From a checkpoint of a small transformer trained on Wikipedia: 8 layers, width 576.
Each number is 500 + 50 x the weight over its row's rms, rounded and kept within 0 to 999. Layers, rows and columns count from 0. Numbers have three digits each. The size before them is the row's rms in percent of the matrix's.

# layer 4 MLP down, 576x2304, rms 0.0198, rows 0-99, columns 384-447
110:538553511509434497425445372550463567529512501525491446494526538457514501400422530525535598562464401416499488550450526479485469566564557498493510584474432514620492534615570550463497532441502493
099:532527468438537647489504440584521499481582525467459457416399474526539398433491527517513575477507465529485532513464405493534492442457473468434429422529458421458507494469388473511469590537471428
099:446543437544412547503441456481523459453562500527467509458528639424464552501589489465506375544512503519529502530483488489479566462561447420553450620529539457496483429532498488605446509534451600
100:543518476533494476461540489450500575486463435542511582487504501532532541434429558535611466492577521520587603575439543468435546398493569497503508475444480415559552550598550407471445476511473544
098:475468527634470518405537451488497562492425503565405529493507627512531518514515520543482580448472574591493556477463479553435488482471501440463539458489542514432571435600470595538497543512491477
101:428546484496449489544552444511556565398412534482500467563552465531534510509499513427446465510502384449439559434431514482545537580517438431498532524473500522494449481418452530525462491498533662
099:400484454530469442473524453511526521502562581583401446460486480567493489483543395527583508493506443428491406621570494499534552441418521545511503466428477535514451473517617436405475361416515407
100:472492420551447442474527407507554515540508501485486518519444409444497586477538537431521487399452404562567430509406527526527440405556542572526508588431487514489459469503425586489447482573466453
101:550449546501508446556601574561468552503549476480433448524449545415493560486606546510491432510477556572440521593435525463426391517509528483483395547485486414458479534574497509512448510436480414
095:499549510410438503498437497412636551581518450546459588488453539489547413489498457484548417519602498474486421460598506482502463522521491489405363560410464566431547476459441490429525494483455451
097:436528504569458528505514484508547473468492445486488464612434477457530531430489552484506490334450448495549498428528433522513482526454539552503537540498556423444487561618545463578405526498483552
103:586551542564438535437446517545459564497445527571457409585480497506499577477446476443530467474613422595478516352504510517506508480473540544676519536534486549446434471503489596482561489550492461
103:520536545465620431596545454477572499506499465575598606385502454461478448421422515485515468456482509502498363511438507452535518495473473496547439510469569557514498516579524401447576530497546429
104:494498491433492453480399461546472589498473493574464562454417476474497489504494526550513526465424492514476447515456537397459584480450433519456501480447537479538535461517521468446578459468412466
097:485483493528441484524505483526457487424587490484541388516511501491487451538483476472483546428483555478557440529533558524487418485521488479585435464521499533498588516472470557469414578508527481
097:517418430545556503423496495485551480502491563507475553453615474508444536490493545467432469529466453419496531490499453443569447448481527502521389490476474494571498443569492372608535447478499489
103:522430507490554502468470529494527416468573431461542500516472545493516472566469456524467528537442511529485384487524435499359439507460535459478596503490510546552525501508582561509473430486500515
099:401450511478512559458559553524564428383610443512428505496482535526389553494492552484453490454460652520602504448386507492509551525533507394498466491447539469445426516439589483587581582482427540
099:445453386464428554416494505549532579403443468422493471493470471579609575492507536468468454574435475503520451374537448483369484577576426418514559509575501539501525456581509421424496496566560457
098:506572497504463456500379538582474466456454546450386475590524455510451531488523459523556482561534516494518533527451533527431513544488559497540485549479503623507462523422564423565492532468406502
100:503522483456475520498553567558517412430394526557510562489506543425500593533422420438455522475516520517487488482425570529499519488368482533450458391472576535674514553498504467519493484476519540
101:513511473507492440461448514502524471532504492505485558519552527542460491503544540526512461518528625459529408540518460474588545498538455546497451461544411471484496486423445504529489415439545504
098:517444531519556433473513498500563513458486522536415545435426442422447512513489520470526524477509501562462525494559500573525373561532439556483498484465454593503519494466492531525472600457446538
101:504563444504384508487491504633501487498473413496479452529456543546550506389484503599398515527469504485427496496481474521488493507445441480479570505516519592447524494485613518449496531437578433
103:495572401448494478474523532456559419490468516422413500467408538500496522367607553531533548490449499524514434553445455420539520421499538505456453502517549506491461563434455430580512514513487556
104:527620493542436577491501432536481499465473472500486432593426598406510507486502475375453529533463557502502439479389557617359528562471521507408475498495486555490538488565409516470530579558506497
096:491491463614453504512576472542517487585562482512496458500474553439458515463502518565552532555539562622495424461411545447597493490427510491476537516390495525505585549555534484486459444440493541
103:544471481474509469571444500593528522442541437525598419499548531531507545509530483565518556494539389488533493493492479619521517449522488518485624526506580497500428477432455493468483501534411519
098:598471365420482458539531450472507501527481482507456452560427578405497475550428448533562606524513474483455442431556496544471526542438511454484529516543562449459532487512548532591515524502456421
096:557484580514467491451435493424535455479458481477566527473527397439441470452481558524545574492534482495403461483430467550491463495574496539476461439553431511497563469436533479497537474448534546
120:529478514484438482481537494495533502549518489521479503464527543421532547433449486575538469588522503526496514523503440516424445514509553510512511504562419553490460546594575501446427510545605497
099:410540442438482545526455486438607495568423481499522496483484559482567417438522579621497454525511495517466497502414481454510473427551467415486477557577558571411458552504503549406553514505424554
095:486417550458459498472486519529462421428513616498545481542467502556475525465567426539522532466473447553533508526489514483534498471517459484537481494510451416441490543472463553480511524396507517
094:528545397508474424484506502479609538426504586547480479441590460509490451564493448467585455546460417538593450489503537455450503533575567557519433513509465557496487605591502447553422441511502475
099:516525492405496499548491598480457502524428495512602510468491535459394540492459524563602561487389449520517516514493447552512487516467569566597435455546487575537519650447511456400448450557498461
103:453432520561433600493430534580561533434544481478490578380441554489461495490403464573433558483496409465515558359496454497519530576501474431505461538490488533493488554490540380525490546453423475
102:455577462512544529421530508539505457492531549593538482435498507470558458480513577505520553495507522511500436375500535551494536452459458435503487434553535520505487563471588420492534534527492548
101:519581456447554382545538449508419475481577497478597414485489526497469455429494454492496470512505437525504524565511487601601519492554516541577474462500468471564481516467433524497614441495525354
094:534453522638514553519525476567503469478552523523458519525532527517392570492450536391466494516506489536495507504535472504540532443534500508521513490491522415502548582536475598584570562472606519
096:477484423531479480462345428518466475516461431510535550438469390569446473518468512557449485515502396584560577519418488539504480516510500500548428552436474532494517528498467593528469533526439631
100:517543488487484557491556501454452492530531549485475425644514532451589471512592472481491465570540475492364507497548469469478511462543435529403547496301549534494490502500442518471462393463516505
100:604433498501518465485451464513525478465472450465530490460564498481602452431502452447446482555469448643459529531434432599457558496570504482443535620536527489480536530530522536500568488494480507
106:524444479503498410539524500690486418518514548510515526529525508585478583485542487481518484528475521504517577535535646546573488497498591553516517525561556480496523496437556507460591561561452466
100:503556500506558465488595454316553506547513441524524449596499485495458519572454544489479478434497472459584462579499472492522457434553483466501464495494546448469540595531545509504479483478491518
105:572530571591492467490414536506469490486591505427428473468567477519494500526470512429478416498419440535521527454554414473499494464474517509538492390476434434517505461537526495515534497582492414
098:542530549579447511502519523505418535558498420555485439526548540473463514484534532487542519484483538501553491581490493468486501477473467489502540533478449575459476518534464450508528518515453526
102:460374466491529536432479515555500546610562540512555477541420460505595547524421497479481505503435591485504490557502515443522435525419503508542500486501507471425532476494487520588467442564536532
100:488454568511493530512562489483534465494607569493483478555568470560521495461481550458549549543496537425538577460479504452531468455415527464499589571468496471501594538574595473537443510471462507
097:577431516438572442424506423447408538496526434439550478508462372442519431444606494538495463526424482523493417505423514584483442488585591521437598488457524517441470545469475405538535464497514471
105:503398534538451484481493491478550397448621499631516430510542492484462477511448570485489445507508471556494537385537477430520636471496533507453515568459482509516464456479518482556431516543482607
101:388555533471503514479539456504456526423503494472538572505563552518403585421554466441506564574491471473509408530429466522558484559491514356580544506510550542473479518448612453453392546542514526
099:485486480550536464509542484532438549485457518494498511561555529437512530530571502520436526407482490474531498490540518477561544514498619440572483534591454513479460530456523556572475483440444514
102:409365503415399448491557543443435454487499537575463467467428426467482470568565476541545506466561488402550476508561482487468456363462477450512569439561448519468572492490496452547475451525514504
101:435465483519463579502562431368516551523436481428574451442595429536565572500496550498407485539478426439526447547518493619462566545455540454526484529523452561540416525433463436497519480400534489
097:523487473419508440512540447581524476551493538617540519487483525510599514530420514515537495509517542416569493413585496544596545446558579527477400534554516463472491586543512483534518451572584562
101:454481469473417524481556613482490489381484488530506537451577523451483526500491471499615593541405563492465515413457470476448552439501486593556531541473483507468394574530611448564548473480456563
100:535475448583550477454466574458451492507537481604498537459451475437536458447463456452498485392467550426489487511529486581530658535546442478459478473610510544487550541506485547529536416525490528
103:435416449459470496500521574570489512461529523497467523569542394530459485522507515493493529598478459473515500452478582529521529547541436525701446477475508535486511551509439545510514487507531490
101:526445538554503422462561570431512388486415445660508534478502511475557425470429534572583515458484527634423623549495488485514578522481447545523429516556544502411426435512425488504544467481557492
100:532553525491473486430540545561630508455408611444600486435491398529482546484503507528525499512435514487450522437538455506465505526473518480555514501527498523517457517458522404393506482444491503
104:560488474533443505573524539506505563484571561458459473519540597580354487451500533601548486496484473561513540532526526494529499473434560570503546541476446458487523530465514557571561524502382534
100:472485422460463570588442376522422544557503545495586490616509528458527556521449476582456491517566453401560513569560594635551529510507456625431456529464439601522543513535517532459557477606525471
098:418443443466477497440510533513444555553503403430510539492445575541493542545563402532404429494477621591504526456523468541415458507516504487466480508455510563567497469441480472488557523583514518
095:465525403566524454485615504431477549421491537502462618471512474477522502499485464494474465488472610421537500499535460601402451450576385512523564562583478543495422463477519445407507531493542566
101:522502508430546579509493424473488519479535473469461458488579516488477628495503481565527437511491577467451552486572491541601468533557500558461512489458561451506479530415567549488546505560499445
099:484435519427490414568461404500561466587558494449555535477583505515471448515490577505515426451478484485497556521420419578519526485513516377531408517477466435564579550504479598492454483553595514
099:595524522490450477508579460478470459427494540511464524545502556486591434536550438512470468591534498496445503498500496554563506528514562465491486535412545450426502580492433470552540575537492342
098:498469539478481450574478490512560464511580541606482470463532474466479585548579444533555500476546438449512509535590502561489532376483481540457500515546473453457534584471494546556600442567572470
102:427506407523553509621536497504431408513440503559552520567525490555433439471474445458572490470442416508431428595506459472433474435482474521442398541446456544522500554531528557615476451450466417
101:467485496470524536501554457459397480526517488575571517471552504342504511474538493587432570450529496547404533421544487595505481510613510582523498432387539560534526442407460619505508443490557485
095:545482465513561555447535433478517519537517497589590470441459516550396513505491519486511546568488457417502474524562544500539458470518548598498520604518426477398542443485443517548467542449551471
099:489488565490593495431551461487548448496499534485538447544622466571494544515503490486517602473501487445461539530528471504513514514538503540589488398588510408497586469502315481484500457504455523
095:464489556518608579512575452405505492581533466449626515443482479531460521490468534504562421507485477472506457430603511521435480609532581493425475446557486529580440514452484465523469484455439515
097:487493485476556553475440578473515542485566480519530534501647570429445550558464479534513463540509454566519547471577510568588408466550479504435543499537553565509582490450440495499504572494539467
103:428509536484400491481459513504512418553484490554435571446499537388566463562523418497508617511547524467456430550587539504526483565426537542473488453573532477560465473475531483536523541512590506
101:495444522511502590501502596488538461435542441545466505480556563431419387516488526572535478578405474546449462527475531536476517481558516516511547553500462516556434527471495473466475440467510462
101:498538538472511468518525519629569491464430593518644601471429405567468501503574549447503464483531468560470401374407494501489506535602512456543473426469543422479467515551493550538470493433486527
091:476530453536590496470482517453526505484498498522494446444540481518497477460523509556589490516493534467594392541471507496489499521546482533541411517505490489492533472472521532403627536491579506
100:439553479466499488525492534472514576525472512483532498545498483581538403537429457451539503436529452506474478618523537489471608521405596569505564534453459546518574472459521525533492546585395488
101:527496446482584455459619483485467529502474557414518583487511469569485466413489490513479484388427461452579612563490476433413497484452512401493451413591454538532460513465519469572493488456467508
095:446457552549479412530527452511488510578506516527519440474488482524556552440479491461540479467543493428516490527542486516536566493472562497474448534477570458519493593510513397468441489439623589
102:495568490440430582546467548583521466440481473430438526514485517472548490507607417426552515498565428632520536442566512428494405531526514492469543476599536529366493507506544536558510539458550469
095:483555489410529567509527541455503431554480478536527505469505519440492608479489562601509518487488537432492494458454433475540428573497484532421517483464480572453457407559414473457518446582518508
103:495453448477531540595496431483510494604486456445578464491552502479455477542568409498494548519448560410529503494540525433564593632545491442395490457507491469540559526425558479407432438482451477
100:546539480443418459562455441484477476519432438450381484536449438483501511493450452462570533470534594540493540415543513524521558416516469478494531387505458419519532608527502477515472416518491629
100:514446527475554536516493465418510541551567556523558529490505514570521479426552475500526516527546468487552556465542532562507592532562536480517503506439486456577503534533486520489545570535436506
096:582566574509475525556502478558463515499457463568503517590359441505471439474471458545404509470451436479432510440545512564526523429479394549476410435459496539612546455454450584564533561438496390
097:507444544409516523441510613568527516563509548509477407544520473449486506551570454536492505539537478447430612579486511419457550350592484508470592575487513498548448500501474440450526474479550406
101:569478383438563499520462592459503580534454472511510474454466457431450457499483543568559574431511457482579491559474513492566536511539455524470455524499466452479593494477550512465444423547595397
096:515515507517586500465479499442548594442476513478475556475434498565492430511508513482469445519557519552548533562483478591574523572482564468446527531432484457522555497494616402532456511499485540
099:451498490506548518506551555476527434460506448469491543446498527407511486619458506537491539426508517479514526528475511481545446552400510468534526527516465474514518559585404544602590524482506380
101:508598498487494517444460559490513502443540459437542465404527518468509547580428499472518440511494558413455530468478602381464552533471493476378521449475524507535549483578432485533551497472465455
101:566514389566607559512505491389427465432458455543526511520420476474499501484507435461496569548494510434356490551547493456557577580431499515502500593445532458482429553495477494571490542500476497
098:512498524455545516531522535504571467498500514495495414487476505511507492433483559504561479477532441476483445513457406594573518469516485425507507441537483463519461428517558362475471585509610539
103:429488418560450419557515479357491499470539451512522502535459500522605593515506518501525379548492479536582520484527526518527496466479542532571487543395520542506528558499440515434486442515609579
101:502471519562473424468543468503507492609425557466612492501495523589547486506414454447461518540604544428553433532497613496587555528492508558528502412534557546435497542412478512454556538526568578
101:496440500452567572550550447532541492529480524538556537513505583474547493525530544494530430531465497550531604500564528474534512541500464501559499471616469512546500501532535526597483583499559513
095:467528462505504536556431529436453498482432524547522528596565504516450547477483409482463515489476436493494508529525501555518516592453486431444515511418507601470485646590449463491489459539481559
104:454506502480508542499496480493426483531351503521527464467505551454474454515451522491451481501378548425479521489534530481507517475494409488451488376490461529488490565498427482467420524525473547
094:479551560526534497556513573414555482541528457564478461523442486499419500571581512437588441512403457537548522475498541501511533516442532463560574481478542498609478533502513418599540496572480529